config = dict(
    d_model=160,
    norm_place='pre',
    rope_fraction=1.0,
    parallel_block=True,
    init='uniform',
    init_std_qkv=0.0456,
    init_std_up=0.0456,
    decay_fraction=0.644,
    batch_tokens=16384,
    steps=9461,
)
Each number is 200 + 20 x the weight over its row's rms, rounded and kept within 0 to 999. Layers, rows and columns count from 0. The size before them is the row's rms in percent of the matrix's.

# layer 5 MLP down (transposed), 640x160, rms 0.0829, rows 28-34, columns 0-159
095,184,228,196,192,170,197,194,169,202,217,207,184,216,225,215,198,222,181,221,176,186,187,236,205,207,180,194,176,178,185,182,215,179,183,175,204,226,187,198,228,188,187,204,188,163,182,201,206,194,191,216,218,198,217,209,156,222,173,187,220,177,181,222,212,181,199,207,180,177,184,193,207,180,236,180,183,209,206,193,201,233,194,255,263,222,187,198,209,170,211,236,216,196,178,198,199,171,201,202,204,166,219,197,220,191,196,217,213,203,205,223,186,170,211,210,190,191,225,212,212,210,205,207,193,193,202,203,236,204,186,192,239,201,216,214,142,219,170,194,203,191,175,231,219,203,190,181,228,260,192,186,230,213,212,206,166,209,228,201,183
114,199,213,212,178,190,178,199,208,196,193,185,159,194,211,213,186,212,192,202,186,208,174,213,224,179,188,202,235,226,167,185,192,279,204,201,209,191,201,186,209,178,193,204,216,212,222,202,203,175,192,192,182,220,221,191,165,213,190,211,183,203,203,209,213,152,202,187,281,181,194,193,202,213,207,176,214,198,219,192,189,193,207,166,148,188,184,165,242,173,192,233,203,219,214,169,192,198,176,201,198,201,211,224,199,195,168,230,213,220,184,213,206,193,219,198,160,203,206,226,187,224,226,170,222,202,188,203,212,206,205,211,237,196,190,218,182,197,199,220,197,215,203,206,234,180,200,186,197,246,197,207,234,183,213,215,174,203,205,204,177
107,154,190,209,182,195,202,202,200,217,207,194,188,216,205,191,196,202,197,199,210,185,227,217,200,181,201,187,185,197,186,213,180,215,191,162,204,205,215,200,168,196,194,195,236,208,248,199,239,215,181,176,191,171,184,192,187,205,198,181,214,195,173,221,201,209,209,191,102,189,179,222,217,187,176,192,198,202,172,202,206,176,204,163,289,193,203,211,203,235,148,213,197,219,201,180,179,195,197,196,193,218,218,199,206,205,239,218,168,200,228,221,210,192,185,194,228,201,215,199,198,178,190,194,206,198,205,202,210,188,211,172,191,188,215,224,203,192,202,195,222,215,192,228,207,171,221,210,212,191,190,202,204,193,221,234,225,203,241,185,198
091,192,204,220,192,181,193,193,216,175,197,229,217,198,213,196,188,199,201,218,190,185,209,216,202,153,180,193,194,219,201,156,221,213,145,216,217,212,150,241,204,207,199,197,194,202,201,160,204,215,200,215,213,203,203,211,219,206,194,200,242,218,182,195,196,200,213,222,143,210,185,199,217,167,154,216,183,228,214,181,205,194,197,145,246,202,183,217,215,235,211,222,192,186,201,187,191,197,222,213,205,214,227,215,179,183,172,210,215,215,209,188,233,186,188,200,175,223,191,205,184,165,227,189,171,209,186,198,212,229,183,187,197,184,186,196,225,221,200,206,175,197,184,203,207,193,222,190,210,206,173,201,216,147,196,197,166,203,220,215,249
106,259,177,202,190,158,230,189,192,175,202,212,206,242,179,201,210,169,222,218,197,185,180,186,192,176,179,198,206,185,202,213,204,203,230,235,187,228,204,185,199,184,207,202,199,221,203,203,211,176,207,229,179,208,224,206,188,213,206,202,211,175,160,207,190,206,184,176,142,209,198,188,222,197,243,211,214,202,223,206,170,195,191,203,206,186,218,200,200,175,185,138,191,215,187,216,209,215,216,229,208,228,197,190,164,211,219,184,184,170,169,196,178,240,228,243,167,210,172,190,199,217,237,175,199,228,221,195,185,179,208,200,208,197,173,191,207,192,235,210,240,202,192,219,201,196,215,187,178,211,204,200,228,203,188,217,191,183,204,172,214
094,188,198,224,208,192,194,213,207,183,162,222,227,185,191,231,216,228,212,190,200,188,184,197,223,198,203,236,224,191,204,192,197,191,172,176,235,178,195,192,205,193,243,189,217,214,216,177,177,217,200,206,207,188,168,200,177,180,200,178,200,210,208,144,218,179,195,219,259,201,194,230,157,226,176,211,218,209,205,213,208,190,195,183,128,195,206,196,214,156,222,194,178,178,222,183,178,212,177,199,177,168,181,211,229,210,202,180,220,204,178,208,189,201,242,210,197,206,202,208,214,208,182,191,196,174,187,222,211,203,177,215,217,208,237,182,207,224,201,158,200,204,216,196,181,199,222,191,215,215,215,192,197,237,214,199,199,201,189,234,160
098,193,188,203,196,224,212,215,225,191,214,256,185,222,187,202,190,225,185,229,168,183,171,226,231,214,183,183,184,199,203,187,197,210,208,208,203,180,241,168,212,191,193,199,201,186,225,201,172,208,225,201,175,208,161,200,228,207,168,167,182,182,203,149,226,224,232,184,151,209,173,215,202,182,208,184,177,215,213,192,193,185,219,206,193,205,169,202,193,220,189,171,204,199,193,235,168,207,205,184,187,186,211,177,224,218,191,167,195,206,195,199,201,196,209,217,195,179,212,227,188,226,181,213,163,197,206,155,221,229,227,210,213,205,199,178,203,187,209,206,207,203,191,220,216,239,209,191,199,161,211,229,188,233,178,218,246,210,177,173,206
# layer 5 MLP gate, 640x160, rms 0.0885, rows 29-35, columns 0-159
111,187,234,186,216,192,219,183,199,178,197,222,215,194,164,200,220,161,202,191,247,218,190,207,145,193,174,197,193,198,208,192,200,193,232,149,208,168,220,215,210,211,205,171,181,208,219,221,202,211,197,185,228,180,187,246,208,198,194,178,218,234,175,216,197,189,174,224,188,238,227,216,173,205,183,232,192,219,219,218,220,223,195,202,207,195,178,199,189,199,204,206,194,190,202,174,217,226,206,176,215,222,206,212,223,175,201,167,204,174,203,207,198,231,208,200,207,191,152,198,191,178,213,185,166,184,181,208,201,206,181,177,191,216,183,199,177,229,205,226,205,177,220,214,183,219,222,214,180,196,178,151,225,213,223,216,225,200,175,153,194
119,174,196,197,182,189,177,171,205,178,204,203,197,181,203,186,201,235,212,222,212,198,171,192,180,209,166,185,185,204,226,212,224,208,232,175,193,265,175,189,217,188,213,199,189,230,220,201,198,178,191,195,231,194,214,206,190,187,181,190,236,198,205,203,172,184,201,204,183,214,215,199,175,223,196,174,181,195,247,162,241,170,207,209,240,196,214,225,160,186,226,237,167,195,191,192,205,212,202,205,201,192,232,216,211,229,202,195,189,188,226,217,194,220,236,202,199,232,170,225,206,178,213,185,218,206,179,199,247,195,199,229,198,190,171,200,189,166,205,168,173,182,239,212,197,225,172,231,190,207,207,200,185,173,190,177,207,214,182,194,212
090,180,201,213,216,160,189,194,208,197,212,206,164,211,182,226,211,194,202,183,191,202,219,228,171,202,181,179,191,182,234,213,225,209,189,184,210,195,190,231,193,200,209,245,184,233,202,209,236,219,199,184,177,220,214,192,225,192,179,147,215,191,181,201,208,191,223,225,190,202,204,243,218,220,189,186,173,197,195,180,188,189,191,195,187,235,158,228,209,204,209,205,174,212,183,193,216,218,178,213,195,229,207,193,152,222,213,258,185,191,217,149,194,216,183,195,196,187,157,202,220,187,213,220,208,174,201,205,174,218,175,215,228,178,185,225,193,209,216,181,192,217,199,183,206,163,187,155,219,198,195,199,187,202,177,205,220,246,201,214,201
106,221,220,196,181,229,204,205,213,201,184,187,188,225,168,194,198,198,228,201,174,205,205,195,205,212,157,206,182,187,186,179,184,182,215,233,202,212,219,215,205,227,193,214,161,189,181,237,175,215,199,197,203,230,190,215,147,186,171,191,221,187,200,195,173,228,193,199,191,209,157,222,191,175,202,195,176,254,193,222,189,181,234,223,209,168,163,201,161,228,198,223,194,185,174,201,186,226,198,240,195,188,216,225,220,243,187,214,186,225,197,207,210,184,169,181,215,142,219,201,199,227,194,179,198,190,196,176,211,208,199,208,193,226,176,232,227,207,194,191,186,183,222,213,171,206,198,213,230,207,192,201,165,199,212,191,184,184,181,213,189
094,214,200,217,218,180,194,223,212,196,175,207,194,191,181,184,222,187,202,217,199,157,206,193,229,206,215,197,196,220,252,225,187,177,229,201,252,194,205,220,217,175,217,169,177,204,201,190,214,236,197,182,203,180,202,212,183,207,210,161,195,209,170,155,187,192,199,196,209,236,151,218,162,229,196,190,208,237,231,187,168,235,235,192,201,197,193,206,225,217,217,204,189,208,199,212,198,204,189,168,209,201,217,209,199,202,217,201,227,208,175,214,203,237,179,173,185,198,187,198,191,191,176,169,177,195,182,222,202,217,180,194,235,198,194,142,225,186,195,174,211,206,161,208,174,219,227,194,194,206,219,191,217,226,223,194,206,186,214,225,176
102,194,215,218,209,188,205,176,172,200,199,217,180,203,204,197,170,208,177,190,232,195,210,180,182,161,222,222,197,218,170,195,171,171,242,209,202,213,200,195,230,234,230,215,187,180,192,230,176,164,198,189,183,181,219,221,195,220,182,210,219,202,157,165,192,191,183,203,206,171,172,204,229,184,212,213,195,183,203,196,215,213,182,189,223,222,189,201,224,223,173,215,164,231,219,218,192,211,241,205,203,202,216,218,227,183,204,211,220,193,194,223,200,216,249,213,207,197,226,207,180,192,199,170,195,168,186,202,190,192,199,202,241,167,220,186,161,224,217,170,242,198,188,207,212,165,199,179,232,196,175,164,224,197,168,197,197,176,186,192,213
105,188,217,163,202,159,235,180,177,150,163,174,187,196,177,164,230,201,216,183,231,193,209,214,178,246,204,172,203,213,205,203,206,210,233,184,199,224,226,196,200,224,204,227,222,210,218,177,230,176,216,200,193,198,201,188,200,194,188,178,213,212,165,187,208,186,179,202,189,178,213,202,170,199,187,201,217,190,221,184,217,218,153,195,211,207,206,203,225,224,211,203,197,215,188,205,212,227,193,232,209,214,183,217,181,189,181,179,218,207,214,199,189,245,185,217,218,188,153,230,185,248,172,191,203,215,176,191,218,208,203,198,218,195,190,186,235,252,197,214,196,182,213,206,208,184,169,186,205,214,185,164,225,193,211,190,194,204,231,226,182
# layer 5 MLP up, 640x160, rms 0.0871, rows 29-34, columns 0-159
116,180,243,219,224,170,195,187,186,176,221,218,201,167,173,200,239,195,217,181,246,189,173,200,190,197,182,202,178,175,178,189,193,218,197,200,189,163,184,208,218,218,201,189,202,216,217,252,198,184,216,172,184,212,201,217,206,189,191,171,218,214,169,202,223,202,198,195,192,215,234,216,180,226,206,175,192,220,238,207,222,226,173,198,197,184,172,202,214,191,179,182,183,213,226,189,214,209,185,163,204,222,216,215,203,182,189,196,238,194,191,248,176,237,239,212,175,199,167,177,196,187,206,193,210,171,172,168,186,211,201,191,223,225,202,218,179,216,187,239,225,220,195,205,215,188,179,199,195,213,190,188,203,191,196,212,182,209,151,165,208
116,207,208,226,197,220,213,197,196,224,208,203,224,229,201,214,198,210,195,213,192,191,202,196,210,172,252,199,191,187,163,206,189,171,186,217,186,163,202,213,165,195,187,180,227,182,228,223,197,236,174,199,171,199,179,228,218,207,198,202,181,163,213,200,216,199,183,138,208,213,192,189,191,204,195,222,211,209,210,217,184,228,193,202,182,220,189,200,229,219,191,208,206,201,152,180,210,207,187,191,204,250,163,178,207,182,215,197,226,219,209,185,210,205,208,189,182,239,232,199,179,199,188,148,168,176,197,219,217,203,201,176,197,170,208,172,208,234,211,217,214,203,178,184,216,172,209,213,218,190,167,155,197,198,224,207,230,155,212,200,190
088,229,221,222,187,193,212,215,185,230,173,177,187,215,198,197,198,184,215,213,197,208,173,172,232,229,240,228,198,191,206,236,149,200,249,201,184,212,211,145,207,193,201,179,214,199,197,206,181,204,223,201,225,189,204,176,156,197,198,195,169,173,228,207,189,219,182,164,199,182,212,175,200,186,238,212,215,189,212,198,177,206,220,215,200,190,211,181,191,193,193,189,239,182,208,219,220,180,209,152,208,192,210,205,210,195,205,176,187,175,181,217,190,210,185,199,184,183,207,200,189,195,173,231,191,186,193,197,196,182,202,183,185,204,202,154,211,177,175,229,199,162,166,220,220,230,195,208,171,198,225,197,183,244,227,207,190,202,200,198,155
106,224,177,231,228,166,202,185,181,183,213,206,165,184,208,206,207,188,218,176,193,165,185,188,188,191,190,206,203,197,188,223,220,196,242,190,207,237,224,198,192,205,205,196,252,217,212,220,206,176,181,213,200,206,179,165,215,194,198,213,219,185,196,213,184,197,225,200,188,196,202,171,217,244,188,207,229,210,188,165,208,216,185,198,187,216,253,187,243,209,196,176,231,228,183,232,188,181,202,205,210,220,200,164,172,200,202,213,236,192,193,192,185,213,219,225,181,219,154,224,216,182,203,210,221,213,192,204,218,192,216,234,208,175,208,194,207,221,234,205,218,179,216,187,169,190,201,154,161,203,194,204,197,227,161,215,174,213,214,208,226
095,224,207,217,241,202,230,221,171,184,211,224,178,201,217,189,224,166,202,201,226,176,207,209,234,192,201,203,185,213,204,194,205,200,229,203,219,189,216,192,220,172,187,173,181,208,214,195,195,214,210,184,159,185,212,209,218,195,186,169,164,226,181,144,202,170,226,169,204,221,215,220,189,212,194,200,197,212,218,209,202,205,217,237,212,167,198,224,241,204,194,197,172,193,254,189,177,192,170,208,213,185,203,231,173,203,207,213,198,205,195,224,227,220,214,203,188,223,220,223,178,187,190,158,193,186,171,217,210,199,163,160,192,196,204,193,220,215,182,164,203,171,195,225,180,180,212,183,169,206,188,195,225,230,219,192,192,194,235,177,212
103,177,182,184,249,214,183,224,188,200,190,224,208,191,162,238,192,240,199,140,165,204,183,208,222,218,201,210,167,194,205,214,207,221,215,222,189,224,193,190,189,224,215,196,182,193,199,199,212,185,214,175,188,202,181,204,190,225,233,178,203,183,194,200,217,219,217,223,178,182,155,171,206,215,209,213,222,212,200,237,195,200,205,194,195,182,246,227,221,185,183,172,206,197,196,201,192,220,180,195,171,226,210,188,209,227,214,153,208,211,228,186,215,212,202,163,225,173,204,170,225,213,191,204,199,193,169,183,251,195,206,215,212,193,204,187,195,201,230,177,183,222,199,178,224,231,214,182,208,190,226,244,179,222,201,204,179,188,194,216,199